From a checkpoint of a small transformer trained on Wikipedia: 12 layers, rotary positions.
Each number is 128 + 24 x the weight over the matrix's rms, rounded and kept within 0 to 255. Layers, rows and columns count from 0.

# layer 4 MLP up, 768x256, rms 0.188, rows 158-184, columns 0-127
[[161 115 139 192 123 114 163  85 147 151 136 171 128 152 110 137 137  91 119 154 165 177 138 128 131 154 123 124 171  93 115 120  95 103 145 166 153 115 134 181  90 114 108 107 134 119 104 152 142 123 117 100 113 130 180 128 147 113 150 146  87 117 143 122 159 168  97 141 135 136 107 118 134 140 106 124 133 101 132 101 176  97 106 111 152 139 146 124 134 152 158 113 158 129 115 124 132 137 145 125  87 127 119 127  98 137 133 102 106  76 132 125 103 105 148 119 131 102 133 149 168 135 177 118 145 115 151 134]
 [ 95 134  97 135  98 171 126 137 120 108 132 164  86 147 132 180  91 123 107 165 109 118 120 163 184 127 128  87 127 170 112 106  77 117 141 110 105 136 144  97 126 118 120 131 114 138 118 142 131 139 131 104 193 124 116  96 113 131 125 108 108 125  67 119  97  98 130 160 114 120 144 142 121 112 104 120 120 108  99 151 135 129 120 153 135 139 149 122 138 141 142 153 158 123  93 128 147 100 158 122 138 123 134 150  97 115 145 102 141 132 164 134 144 110 128 129  85  72  95 179 125 155 111  79 125 154 139 133]
 [121 102 162 129 130 103 125 153 106 148 101 158 123 114  51 151 129 150 140 162 141 139 110 133 126 163 109 126 135 139 133  99 130 168 161 142 171 112 133 158  86 143 106 132 120 139 151 108 125 165  89 132 104 117 144 126 144 169 143 174 115  97 119 133 144 110 137  66 120 128 148 131 135 141 144 125 136 115 158 136  99 160 111 152 149 102 145 140 115  91 152 172 163 117 102 127 140 118 140 144 127  87 164 139 110 125  68 107 150 142 129 164 123 107  94 155 123 168 118 101  93 123 146 106 184 116 112 134]
 [142  99 106 163 110 151 137 138 127  87 116 117  73 116 131 150  85 117 147 103 158 126 163 119 117 163 122 170 138 133 143 128 129 116 128 118 152 103  88 138 138 121 113 149 164 126 135 165 110 151 121 115 132  92 146 127 156 115 160 110 109 177 133 105 124 103 107 126 115 101 137 118 148 156 138 131 101 143 180 118 142 128 108 146 145 141 149 122 169 109 130  96 146 130  98  96  94 135  93 105  89  97  73 130 122  94 133 111 110 121 151 149 112 167 136 126 131 103 140 104 130 101 112 139 143 148 118 122]
 [119 119 148 128 123 145 119 162 140 159 152 136 138 146  98 154 101 188  99  73 159 149 119 135 134 133 111 149 141 115 126 111 140 132 122  97 133  92 132 121 144 125 115 121 157 138 110 144 154 114 142 106 104 137 108 114 146 128 146 118 123 155 126 154 114 103 139 151 118 160  99 101 115 149 124  91 139 144 121 126 108 150 125 138 161 118 144 136 117 135 146 121 112  97 114 153  83  97 100 100 106 117 124 132 140 136 123 113 108 122 124 108 153 125 135 144 117 144  78 140 153 142 103 147 155 111 123 117]
 [ 74 128 133 114 123 225 153 117 133 108 116 135 120 110 171 159 121 107 154 170 153 125  98 133 110  96 124 147  85 164 110 121 118 131 132 186 143 107 159 145 115 124 134  92 143  70 134 106 110  65 130 123 148 120 158 130 120 148  87 142  98 146 133 148  92 110 129 102  96 133 132 131 154 116 154  98 119  92 105 103 110 123 112 169 111 161 166 154 135 100 134 106 121  95 116 135 136 176 127 136 168 111 102 117 181 100 105 119 134  93 155 155  94 103 118 122 120  73 140 109 173 163 149 109  95 106 123 172]
 [123 115  99 132 148 124 120 148 133 142 120 124 121 135 106  61 160 117 121 148 153 137  96 117 118 146 119 143 165 102 125 131 121 129 130 129 150 184 115  88 119  97 185 124 140 145  97 104  96 118 126 129 127  95 143 156 192 127 126 107 140 121 125 122 111 124 139 101 131 114 126 123 110 167 137 129 108 113 114 145 128 111 145 128 159 141  98 150 139  78 111 121 125 114 122  96 132 150 110 120 115 129 151 111 150 105 102 112 137 126 100 106 133 100 146 147 136 116 121 126  95 104 119 120 136 121 104 144]
 [145 147 109 125 129 142 126 182 117 135  94 148  90 123 130 115 143 127 143 134 128 141 104 120  91 134  86 171 170 179  91 117 153  98 138 109 147 119 133 136  94 139 127  87 128 132 102 127 141 138 132  87 105 132 143 126  84 136 137 129 109 143 112 131 153  81 114 157 137 106 121 147 127  65 141 129  87 154 143 105 120 129 113 118 132 117 129 139 116 121 128  99 154 141 144 152 117 122 141 118 125 164 139 120 112 129 118 130 139 111 143 109 118 154 137 101  70 113 132 134 151 118 146 131  78 111 144 139]
 [153 132 161 176 154 113 106 107 130 130 123 184 138 108 140 106 123 160 121 118 110 184 138 108 107 134  99 110 166 161 100 134  97 171 145 139 131 130 110  74 159 125 159 138 147 121 133 136 142 116 136 106 130  83 142  84 140  89 156 134  93 165 115 178 160 132  73 104  81 154 128 128 122 160 117 110 133 102 128 162 147 125 107 131 124 126  68 124 157 107 148 123  78 139 116 130 132 108 126 116 138 146 140 140 109 104 122 131 147 107 125 152 130 132 134 130 146 127  96 102 119 136 102 117 176 150 147 114]
 [113 106 104 133 106 165 112 115 113 154  84 129 168 123 123 136 161 130 133 114 120 153 134 152 133 106 132 134 135 135 156 149 131 121 105 125 108 174 132 157 127 142 124 101 142 152 156 154 169 107 122  66 164 120 168 138 123 149 133 170 123 111 128 160 123 120 120 107 107 162 129 122 129 141 125 113 125 119 147 132  95 114 113 142 127 129 109 108 142  72  73 103 133 152 125 110 152 124 150 154  83 103 120 107 124 120 119 148 137 117 114 131 129  94 137 117 119 161 130 134 113 127 131 139 155 151 110 113]
 [134 137 138  99 130 107 114 136 154 128  96 120 152 139 146 103 125 114  98 121 113 125 140 133 131 140 124 184 155 108  85 145 129 121 134 140 146 128 144 101 106 106 135 121 141 156 189 130 111  97 140 137 114 119  78 136 129  96 136 104 132 139  96 155  95 165 126 105  77 108 129 153 124 134 130 158 145 139 130 103 120 135 147 186 150 140 115  84 156 130 100 139 170 152 128 133 115 140 159 114 106 119 131 156  96 114 153  92 145 117 100 154 126 141 138 101 142  76 101  97 183 160 117 117 113 145 104 125]
 [ 72 183 129 123 106 148 101 129 166 116  85  91 110  85 140 128 167  97 134 151 174  91 112 184  78 129 145 117 107  88 119 182  87 149 175 141 161 183  93 131 155 159 124 124 148 173 122 169 127 120 147 164 107 127 140 167 163 162 108  88  99 118 126 155 120 109 154 136 104 130 120 108 162 143 115 111 112 110 104 116 141 110 142 120 111 126 122 138 140 115 152 121 124 118 130 141  93 154  99 155 103 135 130 130 145  81 169 112 180 190 101 138 133 168 158 151 116 184 144 105 123 174 110 119 159 160 140 177]
 [ 96 165  99 177 147 185 152 138 132  95 114 135 150 130 151 100  87 123 143  97 122 145 146 163 112 122 132 147 150 165 138 115 115 104 138 136 149  97 125  96  95 116 114 136 111 142 121 152 139 116 105 134 163 114 163 170 157 115 148  99 115 136 122 162 106 157 158 138 122 120 139 134 139 132 111 143 161 121 156 144 119 167 110 126 127 125 125 129 102 125 141  93 120 114 134 125 138 156 108 179 123 132  94 119 108 144 111 117 153 124  82 155 116 130  84 121 151 130  73 103 123 143 144 150 133 131 135 132]
 [186 104 136 169 100 144 179 137 116  58 125 158  93  91 143 121 141 131 186 143 122 152 145  92 148  98 113 141 144 147 140 167 106 118 123 130 134 139 149 107 156 151 158 128  90 144 122 128  94 165 146 129 101  86 118 145 140 103 101  96 140  83 103 131 104 122 118 169 112 134 119 132 157 128 116  69 118 117 125  77 148 111 184 125  78 114 159 140 128 115 144 153 149 136 140 139 117 144 153  93 153 135 114 146 128 104 115  88 106 116 118 134 140 133  84 133 133 167  97 100 119 168 125 101 131 135 104 110]
 [150 110 142 125 135 129 115 131 138  90 131 146 132 105 114 147  76 182 147 139  83 114 138 135 145 149 105  97 176 110 141 135 164 121 138 136 167 133 121 152 103 102  82  93 116 132  90 125 126 137 107 125 106 136 120 120 111  94 149 114 125 115  86 126 108 147  98 145 166 139 105 133 143 150 153 140 168  47 124 130 171 111 118 147 116 118 162 119 120  97 111  95 108  77 168 153 139 154 134 116 164 134 101 142  93 126 149 123  96 120 143  95  88 122 118 151 164 129 127 157 110 124 103 117 159 107 120 120]
 [113 149 159 102 130 128 122 130  82  92 163 116 120 132 138 119  92 159 111 164 145 122 100 157 133 128 105 171  96 132 125  43 130 116 140 126 164 126 118 128 100 111 114 151 147  96 165 119 121 124 147 119 164 140 100 142 124 123  95 156 109 144 156 130 129 176  98 148 147 131 168  83  93 106 136 108 110 112 124 113 148 135 107 133 153 152 132 166 166  99 120 109 121 144 134 119 126 106 100 134 108 109 170 152  94 141 132 140 133 128 127 142 126 135 138 128  94 147 123 130 156 112 109  90 141  97 153  66]
 [151 101  98 105 133  98 148 124  92 122 117 121 150 156 109 118 111 133  99 141  81 161  93 141  88 126 118 130 184 146 142 143 147 155 110  78 155 143 100 128 171 105  82 112 105 167 108 148 143 119 131  93 189 149 145 151 125 166 156 144 136 102 131  97 127  97 123 114 139  95 146 142 164 143 158 151 136 116 106 144 118 146 136 137 109 147 116 161 150 147 173  93 134 141 167 118 128 125 129 131 149 121  99 129 124 152 113 117  75 120 110 151 138 155 141 124  81 136 115  98 137 107 124 129 111 151 160 107]
 [122 117 180 123 123 147 185 139 160 163 113 110 155 120 151 125 144 125 162 130  65 165 127 117 114 118 101 167 173 152 129 124 101 111 123 119 110 156 116 135 157 124 131 161 139 152 117 100 112 105 145 138 120 116 169 104 115 127 146 119 100 112 105 154 119 143 118 177 168 139 129 147 126 132 165 127  91 139  91  99  91 102 162 116 152 111 134 160 118 174 148 135 135 145 144 164 113 115 108 123 157 147 157 144 133 126 134 118 149 141 152 167 106 145 123 126  98 175 149 135 129 136  88 128 147 134 125 140]
 [116 122  74 118 142 122 166 125 123 108 124 142 186 151  85 138 108 107 113 107 138 136  90 128 123 121 140 124 138 119 138 170  63 104 153 118 117 162 106 154 162 138 125 144 113 148 112 132 107 112 126  92 124 116 129 136 120 138 127 140 122 112 118 154 128 146 122 148 131 145 153 165 204 134 134 132 142  83 115 104 115  80  97 119 175 106 149 126 121 167 130 147 168 125 133 106 129 126 153 153 105 126 114 141 111 135 119 156 154 137 145 128 113 186 104 144 168 130 105 147 145 130  92 152 156 124 146 115]
 [127 139  78  85 127 169 163 160 100 137  80 166 110 113 126 126 149 112 124 168 110 184 138 142 127 116 113 123 124 198 144  98 126 132 135 150 176 106 134 119 169 148 134 149 115 156 162 120 110 131 131 125  88 135 122 141 121  89 107 157 113  76 106 114  75 174 168 119 157  82 112 137 110 146 107 150 122 136 177 136 139  85 134 100 127 125 111  97 126 125 116 131 143 115 113 165 126 133  98  89 143 125 146 154 141 162 145 173  99  80 105 131 133 125 164  95  66 113 106 133 166 128 114  98  91 121 160 109]
 [144 101 113 122 125 131 101 113 152 116 109 121 127 115 141 138 114 108 142 114 108 134 113 132 150 141  98 110 112 165 191 112 107 137 104 138 145 149 121 121 127  70 166 130 156 148 152 115 141 172 119 112 152 112 152 130 159 119 168 179 114 122 149 115 112 149 151 115 128 111  97 105  93 166 149 114 141 136 103 112 164 183 100 117 126 178  97 124 119 176 135 133 176 104 150 116 134 122 139  89  93 147 143 145 126 109 100 107 141 158 139 159 105 174 127 129 115 149 168  80 102 111 117 129 107 126 127 116]
 [110 158  89 133 102 147 126 125  97 124 128 174 127 133  99  95 120 150 111 144 154 131 135 127 108 108 155 156 105 168 130  93 132  65 144 119 122 152 167 140 171 140 136 101  95 107 186  86 154 106 157 122 152  97 129 149  95 150 142 114 146 176  95 107 149 129 148 117  99 112 121 141 165 132 117 127 167 132 119 116 144 135 135 140 154 161 165 143 112  97 123 142 146 146 157 151 135  98  93 130 123 101 114 138 110 127 115 145 133  81 125 137 105 132 123 130 133 148 159 129 135 133 155  89 137 151 121 123]
 [137 120 126 136 130 138 134 142 135 123 140 112 119 148 133 122 124 115 130 138 145 136 173 131  97 110 139 151 121 109 141 128 127 124 119 140 115 141 124 127 125 145 114 129 167 146 118 150 113 145 114 116 155 102 127 130 150 142 117 135 138 113 118 119 122 150 144 134 118 121 143 119 118 139 143 112 122 156 137 146 134 103 146 109 133 118 140 110 153 137 139 120 156 132 165 129 125 151 118  94 155 122 139 135 140 113  98 151 121 112 136 139 125 135 109 151 114  86 129 113 114  97 134 124 152 133 154 170]
 [108 141 110 124  93 129 147 107 150 125  78 127 148 139 107 119 112 166 114 169  81 206 123  89  96 131 100 183 132 134 176  84 109 186 136 162 124 144 118  78 136 100 126 157 119 169 119  91 137  63 122 141 122 169 153 190 124  85 158 137 120 144 130 146 143  92  98  54 120 133 133 122 157 116 176 145 176 141 164 128  93 172 145 126 133  89 122 120 140 115 137 128 165  81 136 132 123 112 110 137 114  99  96 112  99  96 107 156 112 147 144 128 163 130 131 139 149 131  84 111 137  97 107 112 122 154 147 149]
 [163 133 137 133 115 119 174 115 169 106 101 176  95 140 143 140 125 111 136 180 105 110 154 127 130 115 129 112 162 168  94 133 145 149 185  91 165 138 135 119 126 115 176 118 120 112 141 123 109 131 135 115 139 114 116 128 140 130 168 109 144 119 174 121 134 118 176 136 118 111  93 136 123 125 140 156 163 120 150 124 159 136 154 108 120 134 100 123 111 141 132 136  94 126 123 100 113 152 157 160  83 124 121 110 110 133 120 106 171 142 126 145 156 124 128 111 130 126 113 144 161 110 100 149 157 106 135  78]
 [102 125 102 121 105 144  99 103 156  85  87 167 156 117 147 126 106 152 134 167 138 131 149 154 145 142 138 149 136 100  60 163 167  92 151 122 152 106 152 144 153 136 122 132 108  97 102 150 102 133 114 156 128 100 104 143  70 124 206 130 125 163 111 103 114 105 142 140 125 132 142 112 150 192 135 139 134 112 172 100  93 175 125 118 139 131  90  97 108 118  76  78 107 126 121 129  94 116 109 138 124 111  79 130 119 153 109 141 136 108 186 126 142 118 176 104 154 104 111 152 189 136 141 112 123 147 124 154]
 [118 118 116 117  95 137 137  99 152 104 115 146 114  94 150 165  92 131 122 120  86 132 104 178 126 149 163 119  96 128 112 136 118 142 113 127 140 117 122 118 179 135  95 133  55 100 116 141 135 134 120 111 120 104 107 110  92 139 121 137 129 128  95 132 127 117 120 113 130 144  98 136 101 101 105 148 142 155 158 146 137 108 138  95 117 141 139 140 154 180 118 114 164 167  93 139 100 130 137 138 115 123 113 142 153 149 120 132 142 133 112 132 156 131 102 125 105 119 141 143 127 119 133 145 108  99  71  84]]
# layer 4 MLP down (transposed), 768x256, rms 0.108, rows 158-184, columns 0-127
[[163 121 131 116 106 127 109 169 154 146 129 129 118 137  90 107 104 106 114 151 122 104 128 163 169 138 139 129 160 133 126 129 141 125 130 116 148 126 143 102 159 133 159 101 112 118 153 158 129 125 111 121 128 119 102 130 108 139 131 131 106 128  89 118 136 119 173 153 151 145 144 114 142 129 120 137 130 154 121 111 114 130 123 136 125 142 140 106 139 123 131 101 138 125 126 101 108 132 121 138 125 131 146 140 119 140 131 146 130 112 117  79 162 101 152 134 156 111 145  85 106 107 151 119 141 137 122  74]
 [115 140 103 135 168 152 137 148 137 137 164 122 118 143 151 157  96 169 148 119 150 134 111 133 112 125 137 153 115 110 155 148 124 105 102 103 138  79 133 104  94 155 132 161 122 183 134 108 118 152  83 113 133 145 114 129 102  97  93 120 139  83 150 128 130 131 143  57 127 125 133 146 126 115 158 126 119 101 167 110 106 154  91 123 124 103  93 103 134 100 128 136 113 164 126 114 105 143 135 136 130 149 177 112  97 101 151 142 136 124 166  97 102  70 137 123 164 152 129 124  63 121 148 104 133 122 133 146]
 [108 155 120 127 133 128 111 105  96 138 130 120 105 108 177 131 128 131 150 103 106 137 148  96 149 124  64 122 110 130  97 172 148  88 142 131 122 104 107  99 156 172 110 116 111  89 125 129 141 122 127 157 130 139  99  88 114  82 135  84 129 127 163 164  94 157 158  86 117 117 159 121 138 137 141 120 130 155  94 128 125  95 111 127  94 120 160 134 114 170 141 107 173 138 149 143 142  99  89 140  97 143 135 107 145 150 162 148 139 141 159 114 145 159 138 103 171 106 114 184  65 133 111 148  88 145 207 153]
 [ 86 113  85  76 132  80 109 136 128 141 114 110 129 157  86 133 103 139 155  10  76 119 157  90 106 123  99 147 130 135 150 129 126  76 114 123 108 158 127 171 165 152 132 150 134 156 170  79 139 111 101 167 139 143 159 137  94 154 108 140 112 135 103 132 133 139 132 122 136 124 148 139 104 102 145 178 141 160  81 113 136 174  69 137 107 136 140 157 100 109 135 166 136 132 113 168 144 127 123 143 139 103 125 156 126 137 145 140 105 156 113 106 120 132 137 132 135 144 164 121  81 137 110 124 113 134 147 153]
 [126 129 130 119 160 111 148 160  99 120 114 139 150 108 134 130 125 140 118  51 111  91 113 127 149 141 154 117 110 129 152 109 131 167 127 138  96 150 117 134 165 148 127 114 127 137 122 148 140 112 127 162 148 152 144 121 117 143 108 159 118 124 115  94 135 117 101 124 126 151 156 135 147 123  89 161 106 137 109 130 119 128 133 122 101 123 129 118 150  88 118 120 100 148 189 151 143 154 173 120 155 122 155 119 125 118 170 127  99 129 147 115 113 102 141  96 132 106  83 142 115 101 132 127 137 133 147 147]
 [127 106 150 112 145 144 122 154 138 124 164 124  93 176 101 148 117 124 115 115 143 126 117 137 161 122 129 113 136 134  98  89 139 123 148 139 154 128 131 125 125 127 143 141 147 131 108  93 119 106 138 126 132 141 123  76 110 108  89 146 126 136 108 154 100 124 137  94 133 142 144 101 129 141 146 153 142  96 191 140 106 125 150 124 155 136 126 141 120 110 124  98 128 181 151 158 142 103 120 116 113 138 132 132 128 138 152 133 112 100 146 104 121 149 163 110 132 138 120 132 117 139 130 142 157 101 122 122]
 [137 134 139  80 112 134 162 119 115 158 140 136 136 128 147 131 116 107 169 183 130 122 141 149 130 145 131 104 132 164 153 140 117 111 175 103 131 136  98 110 142 140 146 118  98 167 127 120 122 117 141 106 159 154 109 127  99 133 134 121 115 125 137 163 134 172 148 111 104 126 112 155 136 128 119 138 150 137 137 128 145 120 141 121 116 165 126 126 135 183 155 127  87  91 152 128 125 144 123 134  97 122 100 100 124 132 130 130 139 115 143 134  98 139 135  94 134 149 118 113  90 114 133 105 131  72 137 115]
 [130  91 107 138 142 107 132 155 112 130 116 106 149 133 145 148 155 115  93 153 128 148 113 129 135 179  97 117 142 117 155 121 100 120 111 142 161 106 128 132 123 152 151 192 146 109 130 127  89  74 100 100 143 147  98 155 127 167 120 116 137 129 163 129 132 167 143 124 150 147 116 157 118  93 148 124 112 183 106 162 106 123 131  99 138 147  86 135 145 125 125 114 124 112 163 142 101 174 138 137 109 128 127 110 153 150 114 100 127  97 125  99 132 106 107 132 134 128 148  83 120 107 101 138 140 191  97  89]
 [ 98  67 116 107 123 107 126 120  96 122 125  96 100 135 172 105 142 153 159 121 155 149  93 113 134 143 108 185 106 135 103 138 113 108 112 137 105 148 120 149 149 138 114 123 140 155 146 132 108 169 123 143 134  80  73 116  90 127 150 125  92 128 114 142 140 113 108 124 135 105  71  98  98 137 111 113 131 134 187 115 133 152 137 157 165 103 183 141 148 149 109  87 106 135 108 172 140 102 146 144 115 115 119 141 127 184 117 126 117  87 162 121 123 111  99 139 131 108 161 119 115 129  91  97 137  91 144  91]
 [127 105  98  84 118 145  72  91 140 162  85 129 116 124 114 139 126 116 135 118 151 122 136 129 127 150 115 138 145 130  96 135 134 139 106 108 141 166 102 113 183 171 153 126 111 120 122 115 141 119 136 102 102 149 133 120 122 119 131 148 121  90 135 144 143 132 155 143 135 155 118 122 181 122 164  89 142 140 110 142 144 108  92 141 115 151 150 123 123  93 124 137 166 117 103 122 139 124 116 113 144 114 155 147 137 138 153 100 151 106 103 173 122 146 119 146 151 154 105 144 110 132  98 125 126 180 115 153]
 [144 138 126  79 135 133 162 142  72 139 141 148 114  85 168 124 109  99  95 151 147 131 157 176 124 124  81 134 161 138 146 167 115  92  98 167 128 159  65 161 114 103  94  90 115 145 155  79  99 123 173 122  89  94 114 121 114 106 106 131 103 146 137 142 117 120 161 123  78 172  93 175 157 118 153  90 145 163  99 117 107 157 128 126  98 171 126 154 108 113 110 185 171 137 120 130 148 126 100 121 120 118 124 148 160 181 119 118 112 117 134 126 107 156 170 102 107 132 147  94  84 139 129  88 151 181 123 140]
 [137 119 115 150 133 131  92 135 153 118 124 170 128 167 177 153 140 113  97 136 180 137 106 138 122 114 122 144 147 139  92 100 115 138 120 155 114 169 112 150 105 154 102 150 123 132 147 110 128 109 112 114  96 127  81  74 103 143 145  91 139 150 119 132 112 122 135 139 110 111 151 115 108 110 129 122  79 140 142 130 120 111 109 146 160 121  84 141 136 177 110 129 134 139 161 117 169 178 183  73 165 121 144  67 147 100  94 154 143 149 174 123 111 123 131 106 162 132 112 123 102 131 138  94  80 125 150 183]
 [122 103 137  52 137 124 183 124 147 141 108 143 187 125 110 116 127 148 160  32 134 116 107 149 170 143 121 161  99 129 116  91 119 114 114 116 136 124 137 103 125 170 113 118 107 121 131 110 135 127 116  97 143 103 148 143 119 119 128 126  65 144  92 157 147 107 134 163 135 136 103 142 121 133 110 125 148 130 130 182 119 108  99 130 141 158 132 151  96 148 143 137 162 114 106 121 134 120 138 120 118  70 144 127 141 164 138 123 108 155  91 149 134 148 100 124 117 130 112 117 178 105 114 107 161 173 107  86]
 [ 89 101 129 110 116 139  81 134 156 129  83 153 131 135 136 133 125 112 135 159 123 123 139 120 161 177 140 141  92 102  91  95  88 116 148 140 122 140 119 126 156 128 155  91 143 134 145 102 148 126  93 137 140 133 156 172 112 161 141 117 103 145 173  90  90 146 149 110 139 142 120 131 114 122 133 108 139 149 136 116 137 142  97  94 130 130 137  97 158 127 125 103 158  99 161 142 119 119 144 128 125 129  98 122 127 128  83 116 173 153 123 124 140 153  93 148  78 148 112  81 118 150 134  96 123 147 131 120]
 [152 126 120 121 161 188  90 136 155 150 122 125 112  94 145 188 107 162 139 121 119 147 113 141 113 142 128 178  81 149 173 134 124 148 130 134 145 104 140 121 160 120  95 135 155  76 147 124  81  99 128 117 125 168 133 130 133 120 128 155 160  82 107 129 105 100 149 101 161 161 128 126  86 137 125 120 131 112 114 166 113 134 127 125 131 123 138 122  86 159 116 104 130 117 141  88 108 113 182 151 163 119 137 145 141 108  78 140 133 127 119 103  93  79 141 111 171 125 113 104 110 100 139 117 136  86 148  70]
 [153  91 141 133 145 173 106 129 158 144  94 157  93 134 101 121 137 153 121 209 115 134 119 103 130 140 146 125 101 131 105 127 123 128 114 107 157 121 160 164 124 135 170 142 152 115 164 136 132 153 143 114 120  83 143 159  98 158 107 131 130 156  92 103 148 124 102 150 115  90 106 130 120  99 152  99 135  89  92  71 123 111 133 110 160 105 137 117 167 204 145  95 148 160 104 149 117 120 126 119 172 102  82 128 109 119 131  93 144 157 135 108 124 147 129  86 175  99  96 120 114 106 171 176 132 132 120 108]
 [103 125 118 104  96 123 131 176 155 142 154 144 143 100 103  99 102  97 124  64 153 136 121 128 142 152 126 140 149 118 154 128 170 114 144 125 127  90 141 145 120 145 128  69  95 142  94 122  79 134 133 173 106 117 149 122 135  95 103 109 142 118  93 116 109 143 172 141 122 161 129  68 114 172 125 165 135 168 100 147 126 152  95 148 121 135 123 109 151 146 115 126 130 126 153 105 149 160 157 125 137 152 119 146 152 139  80 141 137 114 130 137 125 116 109 113  84 133  77 106 119 102  84 131  85 124 111  88]
 [149 142 149 104 136 124 119 144 148  89 157 150 136 113 126 122 179 124 109 190 114 153 148 144 102 131 144 105  74 128 139 148 122 129  82 133  96 144 140 104 129  76 174 190 104 125 105 155 124 127  79 166 187 139  98 121 127 109  99 132 111 163 131 117 134 147 168 144 153 141 135 122 148 129 117 110 106 131 107 137 118 133 124 153 135 125 160 170  99 126 127  95 125 145 133 124 132 166  99 124 123 146 105 126 136 141 102 109 155 119 124 118 152 121  81 102 128 114 133  90  84 130 127 118 130  81  95 133]
 [146  70 132 111 148 120 157 148 157  76 152 164 139 107 132 133  75 134 119 118 106 115 118 115 131  87 139 115 143 172 174 124  82 114 131 153 130 131 101 108 122 179  89  93 165 129 139 148 100 137 135 106 100 139 152 134 134 126 159 141 120 116 135 107 140 136 158 124 162 148 132 102 121  52 129 119 162 110 128 125  84 142 120 128 125 119 138 170 118 153 171 131 123 117 126 123 153 138 112 114 129 106 101 128 114 150 125 137 107 190 113 104 114 124 162 113 139  72 120 120 123 116 117 126 118 127 153 104]
 [137 137 101  62 115 157 102 133 110 108 166 104 104 131 171 158 120 150 136  97 160 133 186  99  98 101 102 147  98 122 122 170 119 148 158 115 111 140 104 149 135 159 154 147 139  99  86 124 129 155 101 131 118  96 123 134 136 148 147  80  92  96 127 114 156 143  90 139 146 138 111 123 116 110 137  97  99  96 118 158 200 139 122 156 131 159 156 129 120 124 144 155 116 132 110 136 121 126  78 128 126 102 122 132 114 130  97 118 120 149 142 147 108 102 131 109 157 122 151 159 142 143 118 137 134 130 141 125]
 [145 117 137 119 123 151 133 133 115 119 158 131 124 162  86 145 124 114  98  95 130 100  96 166 105 104  93 123  95 139 125  91 165 136 152 157 127 121 145 152 137 164 109 125 126 116  77 121 175 103 163 129  79 145 157 103 152 114  90 131 170 139 169 142 114 111 109  93 102 126 127  91 127 120 150 118 116  97 154 142  83 133 112 143 155 133 114 118 172  99 121 141 146 129 135 119 133  84 140 114 140 117 187 122 130 148  97 108 109 146 137 156 145 146 143 131 116 113 142 137 152 131 143 120 168 150 150 160]
 [161  91 138 123 159 132 122 110 128 111 140 120 146 123 111 159 151 116 152  77 162 134  97 123 131 144 107 133 137 129 121 116 150 112 126 104 140 164 121  84 133 125 150 141 154 128  78 161  99 142 128 153 164 144 152 144 111 141 116 138 118 133 135 109 168 102  97 130 130 109 142 132 100 158 145 143 149 150 118 153  97 102 130  98 124 139 141 124 133 151 111 104 131  99 102 115 153 124 118 108  58 137 140 122 126 134  94 124 132 133 132 106 150 110 123 129 120 161 129 127 133 118 130 121 120 118 127 145]
 [123 118 111  93 126 142 113  93 133 148 131 182 140  80 130 125 128 128 134 152 132 163 132 139 164 145 131 149 131 133  84 110 127  60 146 159 132  83 116 104 105 117 155 153  49  86 164 106 187  84 146 159  79 156  83 136 135 109 163 121 126 157 149 121  89 152 124 138 140 166  93 131 161 122 129 115 147 165 106 111 140 145  86 117 123 136 121 156 113 128  98 139 181 130 104 132 158  89 110 141 132 139  85 101 100 144 133 142 162 135 122 110 146 132 124 111 111 148  87 117 144 142 111 120 105 165 117 115]
 [127 131 141 140 128 141 132 184 129  99 139 120 149 116  93 107 111 160  93 108 129 100 125 110  73 103 139  91  95 143 105 156 140 178 126 143 144 139 137 137 135 126 136 150 128 110  99 117 151 135 170 153 115 109 146 139 122 156 118 159 112 123 181 107 160 144  92 110  82 120 170  92  95 130 162 118 130  95 110 121 128 108 141 117 138 105 123 136 138  87 182 124 138 163 140 100 156 137 124 174 147 105 158 165 101 143  79 104 100 147 121  88 136 148 109  85 110 101 117 141 158  93 134 163 129 178 151 138]
 [117 106 124 152 142 127 110 126 126 128 140  76 126 148 129 145 105 133 137  98 130 118 164 155  99  92 111 112 148 133 128 130 108 108 112 147 128 132 151 133 128 132 110 160 163 185 122 160  80 116 120 123 151 134 124 145  94 142 116 149 140 120 135 175 128 145 135 130 143 132 143 115 106 146 115 106 134 114 144 147 117 126 133  91 105 115 167 145 129 117 126 115  94 117 155 110 112 109 100  86 130 115 151 144 110 128 121 129  70 122  93  95 104 139 115 137 147 125  98 104 103 111 156 139 143 110 162 104]
 [123 163 117 137 133 121 139 146 143 109  96 174 130 134 159 174 109 112 123 171 127 140  95 117 136 117 118 117 130 152 172 145 152 160  94 107 130 151 119 130 126 141 103  95 166 110 123 104 109 134 109 125 146 139 159 119 136 154 145 114 113 153 105 130 150 142 126 121 133 170 129 177 149 119 131  89 150 120 123 119  99 143 117 121 145 130 136  91 138  99 163 181 122 134 153 135 102 131 172 106 179  77 104  96  90 134 125 138 133 136 110 126  87 145 151 170 141 126  78 144 133 127 104 125  73  93 111 148]
 [153 107 127 113 101 167 115  99 142 133 163 126 126 114 130 111  82  77 134 154 169 136 139 140  97 131 108 158 122 150 147  90  69 152 129 154 131 123 173 123 163 144 179 124 155 116 141 120 144 159 173 103  90 143 101 148 112 141 117 138  96 143  85 103 116 170 123 120 112 159 157 136 165 128 135 165 139 156 149 121 119 113 114 106 164 135 119 158 133 131 130 132  65 156 163 129 142 140 113 133 128 104 136 162 106 156 106 125 103 112  96 103 134 139 119  77 123 181 142 144 131 125 104 108 158  76 115  89]]